Weights of a small GPT-style language model, trained from scratch on English Wikipedia.
Size: 9 layers, width 192, 3 heads of 64, MLP 512 GeGLU, 7.13M parameters.
Architecture: RMSNorm before and after each block, rotary positions, no biases in attention or MLP, tied embeddings, normalized queries and keys, capped logits.
Training: a variant of Muon for these matrices, 381M tokens, 12368 steps.
Each number is 128 + 32 x the weight over its row's rms, rounded and kept within 0 to 255. Layers, rows and columns count from 0. The size above them is the row's rms in percent of the matrix's.

# layer 6 MLP up, 512x192, rms 0.2, rows 499-510, columns 0-191
size [115  95  96 104  96  96  99  94 109 102  87 100]
[[ 99 100 143 148 163  72  71 173 117 129 114 139 138 156 117 169 129 157 112 134 146 115 116 117 151 107 106 126 103  90 154 121 173 111 118 111  84 141 122 136 149 118 153 138 167 124  87  95 154 168 149 181 161  97  98 216 130 183 114 159  92 144  94  77 189 169 118  74 220 141 115 183 141 147 137 106 150 150 184  72  88  90  92 140 128 104 138 142 157 162  91 123 149 128  73 180 162  85 155 129 121 125 159 143 140 211 111 134 173 183 120 167 154  91 144 139  86 143  82 125 157 113 161 156 120 159 104 150  82 150 179 125 114 136  95 195  95 140 194 154 120 112  68 109 117 158 121 134 130 153 184 157 176 119  95  46 116 116 116  93 110 104 116 184 159 175 150  79 156 121 166 115 100 112 109 145 174 141 118 133 105 109 119 163  69 119 144 154 134  92 137 161]
 [189 155 164 119 140 134 145 109 113 175 131 133  64 145 149 151  81 113  57 108  50  98 141 119 104 190 138 111 104 142 116 155 116 172 166 129 115 158 121 147 173 136 118 126 111 108  62 129 144 152 135 122  69  92 107 150 127 133 100 162 130 136 124 100 148 153 135 179 123 127 202 132 138 160 120 110 151  95 100 109  75  42  65 168 137  94 172  94  77 145 108 140 153 118 124 114 150 152  97 111 146  83  96  87 167 116 122 149 150 108  66 124 160  54 172 158  92 158 102  86 122 113 181 102 143 116  63 126 111 169 143 151  91 164 157  91 118  80 111  94 129 131 141 137 133 146 126 158 118  83 128 192  92 143 131  70 134 107 187  36  69 135  97 103 142 201 132 130 129 168 122 115 126 132  79 157  84 145 129 121 149 128 142 178  75 154 159 148 154 112 141 111]
 [140 135 112 117 148 115 206 238  94 149 121 134 115 131 129  92 104 127 131  99 117  97 157 137 111 117 136  95 127 130 154  96 103 113 133 156 195 150 125 143 112 133  76 128 118 157 139 134  82  98 108 117 103 104  80 124  85 108 140 141 186 129 189 156 115 129  91 164 114  78 215 134 100 104 120 120 158 173 121 168  94 134 170 129 153 162 218 140 175  66 116 191  93 147 108 129 134 106  93 149  83 139 134  74 123 143 168 160  99 133 134  94  71 113  50 110 170  91 159 141 169 142 137 126 181 113 151 115 106 129  90 122 156 131 186 122 139  77 114 115 154  77 151 104 190 143 171 135  84 165 125 149 106 152 102  72 111 158 100 177  83 131 101 138  93  88 189 115 135 113 156 157 145 106 179  69 132 103 108 149 144 160 115 138 145 128 109  70 122  83 158 167]
 [153  81 146 153 132 102 159 186  59 155  79 113 166 100 113 137 102 142 187 185 144 197 121 149 104 126 121 110 100 133  96 128 120  74 125 127  84  81 126 110 137 120 127 131 101 153  58 148 155 107  96 164 107  79  91 177  82 134 123 161 142 119 171 150 172  89 141 114 107 107  93 121 131 167 172 116 118 164 150  98 102 102 116 144 117 125 134 110 103 119 161 107 120  72 146 125 137 112 133 166 178 104 148 153 186  83 120  56 102 157 158  75 101 111 118  70 132 152 128 140 183 167 150 125 173 116 162 225 144 127 175 137 138 162  86 135  87  47 181 159 187 137 134  99 114 140 143 147 130  64 117 148 138 146 152 152 101 146 105 111 164 140 130 117 139 103 108 134 178  69 109 153  80  89 121 197 157 157  78 117 156 113  75 153  89 132 168  96 136  88 120  86]
 [ 97 196  54 130 143 150 132 104 117 178 138 156  75 140 130 111 145 134 142  95 158 142 136 132 116 148 113 191 122  72 148 117 179 118 126 117 136 154  90 148 103 132 139 116 104 161 136  78 113  79 120 125 120 156 104 179 113 140 139 137 147  96 179 148  92 121 141 114 119  68 135 125 161 127  83  92 137 132 188 144 143 164 156  95 153 129  58 103  50 151 125 126 158 139 153 107 120 141 137  86 149 106 109 207  75  83 144  98 142 124  94 100 122 118 129 119 127 135 164 110 144 189 125 152 132 151 100  64  96 105 158  87 127 124 196 145  94 174 169  88 140  99 136 134 138 176 213 138 153 131 101 114 122 117 136 104 158 109 133  86  76 127 158 119 114  68 139 189 169 126  87 132 124 101 168 100 198 129 145 170 186 113 150  89  45 169 197  91 178 150  78 142]
 [156 108 125 157  93 215  72  87 113  63 130 128 137 148 151 124 139  91 114 114 102 143 139 103 152 167 129 154 168 101 138 155  88 134  83 130 170 140  51 141 126 124 106  89 131  78  99 133 137 137  62 117 105 129 124  84  96 157  85 109 107 170 199  93 146 132  92 117  75 129  51 112  85 143 107 176 130 103  93 176 155 192 155 186 158 152 137 118  93 132 140 115 139 129 157 119 112 160 127 109 153 167  80  56 113 142 146 163 158 103  90  86 130 119 177  67 152 134 146  85 131 117 154  73 129 156 189 145 163  98 135 208 120 125 136 110 146  90  97 135 139 173 128 100 135 151 109 141 136 129 204 107 142 144 150 129  79  89 141 135  62  88 104 119  93 201 156 134 143 143 148 131 115 173 108 118 154  97 113 185  80 103 104 151 138 167 100 130 145 177 153  96]
 [170 147 140 144 191 133 175 111 165 115 125 183 147 144 126 133 101 105 152  62 152 116 144 130 121 143 120  71  85 122 114 150 138 157  58 112 151  51 144  80 129 115  71 118 162 202 166 129  86  96 113 135 143 134  44 146 181 114 114  85 133 139 132 118 122 112 139  66 137 121 134 148 161 146 117 122  94 146 152 115  82 179 168 179 120  78 102 105 134 132  77 108 113 125  65 128  95 137 151  85  93 181 136 188 124 123  90  94 153 119 133 129 158 145  63 121 122 193 125 155  82 138 131 129 138 104 128 226 135 137 136 128 102  87 102 145 113 124 151  79  92  86 103 145 163 115 165 128 115 142  94 155  87 146 171 152 135 128 166 141  75 139  82 177 161 139  84 126  81 130  88  99 143  60 127 144 149 154 133  78 129 185 143  96  79  78 150  85 123 170  98 130]
 [ 90 140 123 140 169 182 100 119  59 105 165 132  71 112 162  77 115 132 149 161 189 158 144  98 141 146 146 106 116 154 163 138 247  79 134 105  95 112  70 141 188 127 124  90  71 144 153 163 149 142 120 129 152 147 117 171 156 131 196  89 156 137  82  79 177 160  85  86 106 142 152 170 123 159 100 102  62 149 115 146 148 195  61 147 132 109 140 160 134 129 105 116 143 132  89 195 175 158  86 135 122 124 139 104 121  59 153 137 139 114 118  58 159 113 109  89  94 143 139 141 116 123 102 121  73 140 157 118 105 138  69 148 134 127  98  69 155 110 155 133 136 136 183 122 134  91 164 164 133 159 117 147 176 130  95 115  97 109  72  97 103 183  83 160  96 105 116 122 151  89 140 153  55 119 150 118 159 146 140 104 136 118 110 146 112 145 111 127 157 138 179  99]
 [158 109 158 160 160 118 161  88 114 128 187  59  47 106  91 134  74 136 104 132 163 129 100 161  75  88 128 100 110 162 151 136 194 149 132 114 119 152 153 151 157  99  80 110 109 118 101 156 146 191  90  94 167 126 117  77 131 133 177 110  90 167  50 152  75 142 100 114 163 115 135 138  87 132 113 119 177 137 138 144 123 150 132  97 167  99  94 116  87 178 139 165 141 117 138 132 152 152  64 117 107 160 122 131 163 127 127 144 128 144  88 123 131 195 132 150 150  98 110 187 135 114 181  98 183 110 157  93  81 146 160 184 103 160 139 188 130 144  63 123 186 117 137 131 126  98 196 163 145  81 113 196  98 160 170 146  69 121  99 187 105 156 146 137 109 136 134  72 120 141 144 114 163 113  95  88 143 111 173  89 171 141 137 129 101 107 105 112 202 145 100 122]
 [164 148 145 104 127 113 120  63 137  91 152 167 142 150 191  80 113 117  79 107 154 105 112 145 103  82 157 124 123  97 110  70  91 193 139 145 131  93 127 168  70  91 114  69 177  80 133 147  93 151 140  77 109  89 100 110 130 136 195 167  93  64 100 177  90 136 156  72 104 104 120 154  57 108 130 149  94 147 126 125 123 116 126 171 131 200 106 144  81 147 168 115 173 110 128 133 136 119 138 102  98 113  91 151  68 148 119 162 118 113 109 142 136 123 162 116 167  92 138 136  81 129  94 119 117 102 137 141 151 114  75 179 153 110 143 140 157 148 174 162 153 153 138 173 121  84 137 111 177 142 104  75 193 165 115 122 102 147 193 140 124 184 134 109  85 120  95  81  59 166 188 123  89 140 176 153 122 137 164 117 111 171 143 154  77 151  58 150 141 143  96 141]
 [172 163 112 108 114 114 125 107 128 141 149 109 148  54 151 150 156 128 118 145  59 141  91 115 106  93 166 129 197 128 134  86 153 157 143 111 149 125 183 142 186 165 134 188 149  94  88  92 145 175 123  57 130  43 166  92 132 102 129 144  90 153 186 153 162 100 120 169 106  88 123 116 106 157 156 162 127  80 125 159 178 133 133 163 140 107 111  50  83 109 130  94 175 113  96 134 171  90  40 163  80  92  91 146  98 139 147 165 124 112 117 164 118 107 152 132 158 187 186 176 167 126 172 114 193 171 108 116 144 108 114 123  84 139 174  91 131 113 138 150 138 163 110 201 144 109 124 159 150 125 135 170 129 149 131  74  90 140 114 112 144 107 186 100 176  88 147 113 190 149 108 107 109 126 155 118 143 141 152 113  95 112 127 109 146 157 144  73 173 129 136  89]
 [153 167  83 187 116 106  96 105 133  81 144 130 109 134 147 115 134 198 117 108 109 181 159 120  94 130  92  81  64 179 120 135 166 112 128 137  63 129 158 189 114  89 121 103 144 116 147 150 119 115  72 152  99 144 103 167  68 113 160 125 113 125  92 165 183 104 156  78 128 130  87 144 128 149 168 148 134 120 127 151 131 121  70 167 181  83 182  85 143 184 139 130 137 147 118 153 130  90 176 120 133 139 177 119 107  82 127  86 139 210 125 107 101  95 170 118 136 122 118 188 116 117 114 157 187 104 127 139 107  92  86  88 126  55 166 155 155 171  80  83 133  88  91 126 134 177 120 103 124 140 156 147 126 120 154  63 113 150 128 162 136 174  76 101 149  45 101 170  94 159 102 141  88 154 193 169 137  86 137 146 122  80 149 140 150 135 165 105 173 112 103 134]]
# layer 6 MLP down (transposed), 512x192, rms 0.12, rows 499-510, columns 0-191
size [115  94 114 100 101  98  98  99 106  99 103 105]
[[149 126 135 128 114 156 126  95 161 154  86 119 129  89 105 136 131 137 155 109 110 137  36 124 124 129 146  71 116 134 137 124 180 126 105 121  92 149 162 115 146 109 165 144 107 155 172 161 128 160 132 151  83 131 154  84 109 116 131 109 146 115  91  75 125 166 148 111 127 105 116 103  96 126 152 132 133 136 106 120  96  80 120 105 104 140 162  42 109 104  87  92 166 146  62 102 255   0 124 121  92 125 204 135 114 147 148 110 122 180 174 102 104  89 186 129 170 172 129 221 125 132 161 143 179 122 128 124 151 143 129 119 133 164 137 160 160  93 115 104 104 122 134 150 125 135 140 110 113 140 128 115 129 124  94 150  82 121 129 103 110 134  96 109 131 148 133  93  93 123 155 101 115  48 162 113 171  97  92 147 120 123 139 142 113 127 168 132 136 123 115 148]
 [ 64 131 118 122 136 154 103 194 127 111 134 140 131 169  68 115 182 140 172 135 157 127 128  66 146 148 122 115 162 112 111 150 142  24 116 119 160 119 162  61  94 156 154 151 144 143 171 108 173 166 137 154 154  97 135 180 104 153 131 137 126 122 122 128 161 137  98 121 116 137  89 125  91  57  79 121 122 156 129 151 144 148 154 173 139 120  95 162 128 159 150 133 143 174 143 161 185  27  96  73 171 177 148 146 105 138 143 125 113 179 139 141 137 131 118 194 173  88 176 172 117 105 148 133 122 143 179  68 146  92 114 129 161 104 111 120 158 131 103 133 166 131 167 122  91 128 162 128 120 124 109 128 112 155 182 116 133 148 112 143 195 105  83 102 156  87  70 158  40 122 172 162 101 168 142 104 163  74  91 145 107 146 135  51 157 106 114  81 124 121 140  92]
 [146 100  60 123 133 109 151 147 137 125 141 152 126 104 134 114 175 143 161 130 145 118 138 214 167 122 149  94 131 143  94 168 154  96 112 139 124 137  69 155 114 104 133  92 174  81 128 121 107 157 132 185 116 164 190 157 105 127  96 176 124 126 114 149  70 155  79 151 178  97 180 153 150 156 163 174 195 117 168 100 101  99 132 155  84  87 115 141 135 158 161 124 125 131 199 113 129  78 125 140 112 147 133 126 136  92  92 152  94 138 137  96  71 189 113 125 144 175  63 124 117 165 107 132  67  85 119 132 177 189 150 104 152 181 151 128 130 145 101 146 115 173 163 135 133 180 140  93 106 173 168  95 148 142  83 120 171 156  65 112 159 152 136 135 105  71 125  77 146 132 108 140 128 145 169 103 164  92 143 143 163 127  35 157  83 165 153  76 127  87  62 114]
 [109 116 113  92  93 137  66 143 112 118 118 150  55  76 104 209 126 103 120 135 122 148 146 123 132 115 148 116 141 216 133 157 158  75 167 169 125 112  87 113 144 128 108 126 115 182 103 159 201 101 158 122 155 121 135 140  29 138 146 122 114 152 161 113  62 113 149 114 131 138 160 156 140 172 170  70 132 134 106 117 130 194 111 160 134 178 119 153 207 164 132 174 112 160 129  87 174 150 133  87 129 122 128 123 120  89 144 157 118 160 160 155  75 129 172 152 154 151 205 123 134 162  94 190 177 167 165  87  84 102  97  86  97 108 135 110 136 162 156 108 118 119 130 150 107  87 148 124 152 134 107 131 191 151 130 116  71 141 126 151  69  99 195 169 114 121 220 143 150  98 127 116 128  82 126 109 117 125  96 156 119 199 143 123 147 117 115 117  96 108 122 132]
 [103 113  89 109 175 111 137 115 132 156 133 114 135 132 141 120 107 113  88 143 157  97  95 151 137 109  80  78  96 116 145 113  61  98 179 131 138  91 137  93 113 150 159 118 173 160 169 165 118 173 119 210 112  96 159 149 116 155  95 102 101 175 160  60  88  93 121  78 154 113 120 133 153 106 135 149 150 127 102 131 104 105 116 167 104  97 134  99 125 105 110 170 132 141  39 205 176  12 105 167 145 165 198 136 147 131 114 110 170 133 125 122 127 147 101 152 164 123  59 126 140 125  77 121 135 113 167 162 124  89 156 127 120 130 116 100 137 127  81 147 137 122 159 146 184 107  76  82  81 139 150 129 105 150 142 107 140  78 116 127 171 104  93 152 161 156 140 117 139 152  70 101 107 204 124 155 114  93 137  99  73 194 118 133 146 188 155 131 100 182 197 130]
 [180  94 121 128 120  88 165 173 177  94 101  82 142 124 153  49 124 151 143 131 145 187 142 183  80 121 112 136 145 125 125 153 152 112 129  91  97  91 117 135 156 119  71  93 114 159 106 127  32 178 111 106 122 118 134 121 162  94 125 129  79 125 104 114 151 145 138  86 109 120 204 160 162 140  99 135  93  91 131  95 172 151 123  98  96 145  65  95 112 143 142  95 108  97 125 143 114 164 180 130 127 121 111 133 114 168 165 175  66 117 117 100 151 210 110 163 100 158 100  82 156 142 138 102  92 104 124 141 132  70 132 134 108 142  98 187 153 116  88 109  98  50 166 133 200 126 110 160 147 104  73 174 113 126 137 119 149  97 122  99 111 182 187 149 157 163 123 125 148 188  85 117 157 142 114 134 134  91  86 133 158 173 117 114  75  68  98 170 149 114  78 174]
 [154 134 114 133 121  53 144 138 114 124 117 155 165  83 127 177  76 111  96 113 157 111 171 142 113 122 136 152 101 164 146 131 137 153  94  97  70 109  61 102 172  88 175 113  56 125  88 146 123 165 168 138  91 147 162 153  94 120 206 120 175 109 141 118  93  94 142 102  78  98 144 102  99 125  93 188  89 146 102  85 110  95 105 202 114 107  74  87  90 167 106 141 137 118 132 113 134 156 134  67 138 125 126  35 113 154 140 105 147 141  79 153 140 146 118 108 104 130 115 139 126 165  95 137 111 118 146 148 185 168 145 112 139 117 100  97 114 111  86  71 118 164 140 147  96 126 175 119  68 152 141  85 128 150 100 184 117 142 169 175 160 143 124 180 196 116 166 144 135 178 181 145 167  83  89 100 105 146  88  66 126 103 107 113 116  92  71 116  96  82 168 139]
 [118 138 131 198 115  69 122 100 133 141 139  95 105  85 136 187 142 101 139 145  89 125 146 125  95 114 180 120 140 123  79  97 164 150 164 164 194 137 146  78 112 111 172 115 148 112  76 131 112  91 206 131  80  87 135  76 160 114  47 158 100 100 101 157  96  75 192 142 144 146  92 137 138  82 145 131 141 141 131 170 175 107 171 108  64 106 129  88 155  95 131 106 131 117  86 114 154 158  24 170 129 139  94  93 118 116 122 145 160 101 135 134  71 114  97 179  93  71 158 115 121  86 150  99 154 153  84  97 115 105 117 135 138 141 178 141 151 143  85 153 163 156 140 107 130  91 149 164 181 138 143 171 143 122 127 126 144 130 143 132 114 110 129 120 100 149  62 160  85 126 136 125 156 160 135 173 114  80 107 119 122 199 103 155 166 133 119 202 122  96  53  93]
 [123 174 200 102 136  95 120 110 121 156 121 184 183  63 104 139 104 142 125 169 170 117  91 155 158 107  71  76 142 128 148 137 141 114 123  81 100 124 158  68 109 130 116  90 118 112 187  77 118 138 116 106 123 134 174 186 136 157 101 156 159  71 109 171 159 138 145 151  31  79  94 126 127 113 149 190 102 122  98  93 147 119 129 135 100  82 199 144 131 114 127  88 138 147  94 119  36 183 107  89 159  82 157 101 158 160 161 173 119 119 152 126 171 155 129 140 131  92 104 173 100  92  90 195  95  87 135 115 155 143  87 130 144  89 158 133 102 171 154 157 164 156 122 117 104 117 143 111 180 139 109 107 124 108  78 108 211 114 113 105 121 145 156  91 178 100 135 119 147  80 163 122 131 142 118 103 129  93  72 123  70 128 123 123  96 141  72 152 101 143 161 129]
 [231 197 146  85 124 105 127 133 126 111  92 157 116  73 122  89 125 164 155 175 109 160  85 125 112 143 145 119 136 123 112 114 135 120 140 160 157 102  99 156 152 103 120 139 163 154  92 142 174 120 163 134  76 117 129 163 213 151  69 126 181  83 155 158 109 177 157  77 168 162 136 161 127 120 127 107 126 114 116 143  98 115  57  79 159 127 150 132  96 106 198 121 128 131  91 176  98 136 106 125  73 105 112  62 123 142 112 174  98 139 148  91 104 142 151 153 160  87 155 193 100 143  83 156 113 145 133 178 139 135 150 126 130 106 118 121 112  79 105 194 141  86 112 120 186 132 144 138 180 112 131 159 125 132 169 171  90 132  98 148  94 131  74 126  92 101 140 127 147 157  86 101 120 143  86 121 107 148  72  71 155 171  99  90 112 138 194  87 192 104 106  60]
 [171 130 105 103 137 216  94 185 179 109 171 141 148 185 133  92  90 156 117 130 165 102 196 130 160 128 115 126 145  91 115 164 156  65 130 144 126 157 127 147 163 159 135 140 144  81 149 118 155 123 123 210 143 124 127 150  48 162 196  94  79 140 134 164 138 109  19 151  95 177 109  62 131 129 162 204 141  69 158 158  96 123 117  98 171 158 147 145 121  97 140 112  98 139  91  76 172 105 164 159 156 186 136 123 128 104 111 141  90  84 103  54 139 168 115 174 129 184 138 130 221 119  96 124 134 134 136 135 127 162 135 158  99 112 109 126 136 157 148 120 116 132 179 127 118 117 113 124 115 178 144  87 104 124 137 118 123 128 167  89 147 126 100 167 146 112 182 147  95 106 107  91 110  88 107 115  98 152 165 113 114  87 148 113  91 137  95 151 104 150 149 129]
 [103  80 127  79 134 171 160 146 116 101 153 157 106 171  50 129 127 104 183 126  73 127 139  59 130 160  77 101  87 197 143 113  99 110 158 113 138 106 157 187 107 157 210 122 143 122 114 117 157 165 108 124 111  91 113 115 147 121 102 138 119 129 179 113 114 141 194 101 173 108 213 101  78 163 136  93 184 110 120 131 145 114 117 111 141 155 193 149  80 127 111  97 126 152 111 125 167 183 111 171 129 149  79 152 159 104  97 178 182 127 126  79 150 150 157 130  63 155 109 109 176 126 100  99  62 140 152 100 155 135 119 132  75 202 169 172  96 118 112 129 129 106 185 139  88 144 129  76  88 113 150 136 132 108  58 123 123 128 140  80 105  94 169 153 112 127 133 110 136 102 141 143 136 130 144 152  97 159 144 155 161  93  89 150 212 103 163 102 102 129 127 144]]
# layer 6 MLP gate, 512x192, rms 0.186, rows 500-511, columns 0-191
size [ 97 104 100 102 103 103  97 104 101 106  96  97]
[[175 123 120 122 130 162  95  87 129 123 118 191 160 200 145 187 139 131 185 143 147 106  88 119 122 136 132 135 125 118  41 139  85 120 182  83 106 144 114  87 158 129 212 152 173 140 140 146 111 125  96 123  67 138 164 144 167 174 202 183 151 137 155 152 129 104 139 170 122 100  59 145  96  77 172 117 109 157 143 138 168 143 126  67 108 129 113 165 136 120 120 105 104 103 172 119  93 130 109 170  85 108  65  50 138 150 132  85 144 157 148 145 122 149 114 145 150  65 116 166  96 119 119 108  96 127 171 159 129 123 139 109 130  49 156 129 159  90  99 160 108 145 128  87 124 104 165 112  51 109 139 142  78 129 166 142 165 113 156  95 121 110 108 153 156 200 141 109 107 143 112  69 149 142 175 143 175 130 130 144 185  93 190 139 160 140  97 101 135 119 164 147]
 [127 124 146 123 104 148 166 105 122  61 122 165  90 219 144 136 210 151 128 144 176 150 131 132 148 147 132 223 105 136 134 205 129  75 100  78 176 182 131 201  83 101 165 103 143 149 135 136 108 167 198 130 153 100 149 147  91 206 112 175 134 134 155  91 166 169 125  89 108 162 180 103 101 104 125 119 108 129 165 169 160 147 147  89 113 129 147 145 128 221 165 168 168 161  96 105 102 133 130 138 132 178 142 168 144 106  81 135 117 138 136 103  86 210 135  99 153 125 103 130 137 126 125 142 141  84 105  68 117 181 130 104 167 149 133 126 131 151  74 106 124 135 163 129 175 122  93 149 128 158 121 148 142  67 149 137 125 127  71 108 131 140 160 111 106  86 107 130 137 136 157 132 163 112 147  94 130 168 127 150 128 179 143 178  94 157 135 104  94 101  76 119]
 [ 98 146 129 130 132 167 162 152 143  90 111  91 132  95 109 101 106 165 130  90 104 125 188 125 132 124 133 144 148 140 119  86  53 155 168 142 128 158 128 158 146 137  91 144 113 143 146 146 138 124  83 117 160 135 152  44 157 114 121 151 113 150 126 176 102 140 141  90 178 186  96 118 118  49 150 152  71  92 188 163 168 143 156 150 118 151 166  99 172 110  77 183 105 131 121 113 126  75 126  84 155  97 163 117 173 116 164 148 133 135 102 121 142 151  85 136  78 180  78  66 108 138 122 145  51  99  99 125  96  93  89  93 107 167 208 134  43 150  95  93 121 168 120 169  87 108 114 154 167 172 140 132 168 122 122 158 183 174 127 164 123 180 111  86 129 160 112 121 147 130 149 101 102 152 111 127 159  85  93 157 116  83 140 178  84 131  91 127  84 179  81 145]
 [ 90 118 101 173 131 143 159 111 151 126  75 114 103 110 108 145 151  68  69 101 168  63 130 120 137 164 153  97 134 148 119 107  86 119 133  71  79 134 148 155 126 146 108  93 158 101 156 166 117 163 116 174 106  78 163 131 142 141 116 124  93 136 140 111  79 112 142 143 145 127 154 141  93 143  84 166 120 141 177 125 102 107 109 160 100 135 113 110 176 152  94 180  91 166  72 139 121 117  48 105 121 152 158 163  94  99  58 161 116  98 161  83 195 125 151 102 205 124 114 146 103 153  68 115 163 119 119 146 130 123 151 139 130  81  88 141  99 149 118 209 103 189 125 175 172  90  70 101  88 127 119 181 114 113 121  68 160 129  53 128 107 123 112 140 153  95  94 101 120 185 154 116 140  73 125  91 151  65 132 173  66 116 129  87  69 111 167 119 115 147 113 139]
 [ 88 113 104 132 157 180 148 126  86 145  65  91 135 116 151 127 179 129 124 112 138 108  86 110  84 132 167 164 143  99 123 108  63 117 139 177 169 119 101 189 112 108 107  72  79  30 133 124 159 101 133 130  48 112 189 128  88 178 115 171 200 156 115 168 108 173 148  86 165 124  93  98 110 127 132  92 169 171 114 182 147 178 136 141 109 138 109 165 100 122 158  60 100 135 122  98 119  70 128 156 145 153  95  99 158  96 120 137 122 121  69 109 133 162 140  84 117 105 123  94 105 106 142  86 109 182 104 134  67 115  51 163 110 148 161 136 115 117 154 171  82 143 144 102 106 189 116 188  76 125 140 106  88 106 128 119 181 130  87 143 103 102 123 130 121 148 162 155 110  77 194 138 106 141 151 115 152 152 136 159 149 170 112 100 138  99 122 130 162 125  74 114]
 [208 138  56 101 109 130 106 130  43  93 111 128 130 197 138 110 144 139 140 139 138 102  85 139 129 112 165 163 157 136 105 148  61  91 116  87 104 199 177  67 115 132 157  90 127  96 109 178 114 138 147 183 165 103 111 157 182 138 162 113  87 132 128  99 131 169 108 188  96 150 164 173 150  86 135 104  99 122 171 160 182 165 100  67 166 157 105 157  99  95 158 137 161 138 104 144 113 109 113 163  93 110 131 136 134 144 156 166  63 104 115 175 147 110 157 144  95  64  85  98 125 101 137  98  79  93 106 145 105 141 133  97 149 105 167 148 115 182  88 176 196 141 164 105 183 149 114 109 133  94 139 115 135 152 139 153 170 103 157  88 157 127 173 173  73 111 170 130 115 109  99 149  99 115 139  91 120  89 148 131 187 162 161 143 144 139 141 142 121 143  76 168]
 [164 112 141 108 152 121 120 122  98  85 143 163 167 141 124 115  93 181 111 131 106 138 143 167  85  61 182 150 110 197 104 160 117 107 140  75 111 134 126 140 134  76 110 195 115 150 146 132 120  89  91 131 108 210 114 125 163 140 111 189 122 136 122 148 103 116  97 201 113  44  96  98 121  94 100  81 145 163 121 112 155 125 113 158 165 116 161 102 126 161 154 174 117 114 121 105  75 126 129 102 106 126  94 120 143 234 129  73  84 141 147 118 121 121 126 178 131 176 116 146 107 127 133 105  85 101 146 134 155 165 162 126 113 158  86 166  75 130 132  92 100 125 126 125 122 123 149 117  93 143 132 127 178  77 190 119 105 148 176 139  91 134 114 147 162 213 118 132 139  93  89 157 149 138  87 130 111 136 119 133 230  33  99 105 158  80 102 121 152 124  73 118]
 [156 171 110  76 151 162  96  78  64  81 152 142 187 120  71 103  49 119 139 131 168 108 136 153  57  56 139 185 148 161 150 162 138 134 148 142 140 187 155  95  99 107 156 116 134  99 162 121 125 149 140  97 113 122  99 125 104 176 169 125 139 156 156 127 122 136 111 136  84 119 113  97  81 145 123 163 178  54 166 180 115 110 205 155 136 116  71 122 208 112  87 107 134 158 111 147 158 133 120 112 114 150  97 114 150  87 111 134 134  92 176  99 117  87 137 142 147 133 174  78 148 131 172 100  94 150  92 137 139 100 154 138 101 172 150 118 123 140 185 229 113 112 120 148 112 132  65  53 129 148 103 108 148 164 149 166 131 103 130 150 137 130 118  91 159 158 144 111 111 137  84 159 130  53 105  88 158 109 136 134 121 113 170 142 137 143 185 170 122 140  97 170]
 [116 107 126  99 190  65 140 103 166 134 185  97 134 151 169 143  69  94  79 112 115 157  63  83 179 107 156  82 124 138 142 154  67 159 119 142 136 182 109  67 149 201 155 140 171 128  71 100  58 149 103  98 216 132 151  82  72  85 141 141 130  96 122 119  80 168 136  72 105 132 111 130 136 101  97 127 143 119 114 149 112 155 170 108 143 128 121 146 101 135 131 145 143 107 124 115 139 152 118 132 178 123 104 126 175 112 106 161 107 103 147  96 138 117  75 178 107  84 126  95 154 117 193 154 149 140 175  65 105 121 145 135 130 116 112 108 149 136 193 165  89 156 142 170 118 106 147  85 170  68 100 140 108 147  95 156 100 150 138 119 160  88 160  82 119  96 134 168 124 172 151  91 173 118 150 130 172 198 118 149 125 128 167 151  90  96 173 166  81 106 101 165]
 [141  94 159 141 168 104 136 132 142 135 110 188 180 146 122 123 112  73 136  98 149 103 124 170 161 164  97 121 165 103  95 102 112 131 178 137 166 126  83 130 175 143 135  61 141  99 140  87 140  64 132 213 146 165 131  71 148 171 172 113 166 159 109 158 110 100 141  99  99 165 138 100 149 140 108 110 127 139 160 109  81 113 139  96  67 144 145 214 112 140 145 105 173  75 125 154 118 131 133 110 186 164 183 122 117 141 114 104 159 100 109  83 187 187 111 163 164  61 198  94 102 106  55 113  96 106 150 181 140 110  66 148  96 112  94 205 155 141 115 135 108 107 168  49 158 113 106 124 105  97 120  73 120 120 127 142 130 112 124 100 134 142 134 201  82 152  92 156 110  91 154 100 145 156 104 112 116  93 129 130 120 133 123 150 147 128  96 159  74 151 114 107]
 [111 132 119 120 131 133 107 109 115  99 109  97 167 114 171 142  94 113  79 124 177 127 121  90 116 123 134 117  96  84 165  72 126 131 142 116 152 179 137 172 134 100 172  67 143 206 111 120 172 120 154  61 142  97 114 130 163  59  57 138 167  93 120  78 153 123 127  59 128 150 123 202 126 127  99 154 161 114  92 119 117 165 163 130 106 172 136  90 142  99 136 147  79 201 133 129  85 142 124  95 146 150 119  99 106 193 154 128 138 141  43 103 160 135 109  83 156  87 142 142  99 127 108 129 105  88 176 100  84 127 160  88 181 135 118 112  99 208 123 126 173 198 138 129 168 101 133 148 152  69  76 104 150 158 144 131  55  99 143 123 131 117 154 104 109 104 146  97  82 145 141 134 121  71 110  78 157 126  66 129 122 147 145  91 157 161 157 140 133  57 115 125]
 [153  99  98 164 108 119  41  38 117 156 139 113 108 163 195 136 167 121 125 117  73 143 164 105 133 121 150 110  63 126 134  85  90 162 116 123 134 212 176 122 161 182 138 146 126 110  89 106 156 191 119 102  93 164 142  98 148  94  84  89  89  90 149 148 177 105 197 145 152 157 126  73  96 159 203 111 130 162 116 129 110 145 145 156  82 153 155 120 112  71 124 124 182 133 138 124 114  92 113 155 112 145 117 135 151 133 171 139  98 118 119 146 155 108 163 147 121  63 129 157 104 126 162 133 108 128  99  94 130 114 134 146 125 137 113 126 146 146 167 131 155 126 115 168 131 171  70 147 120  88 128 132 172 153 161  61 149  76 128 104 203 133 160 216 100 193 156  92 158 143 122 145 132 162 125 129 105  62  63 132 114 113 135  83  88 101 118 133 142 156 149  93]]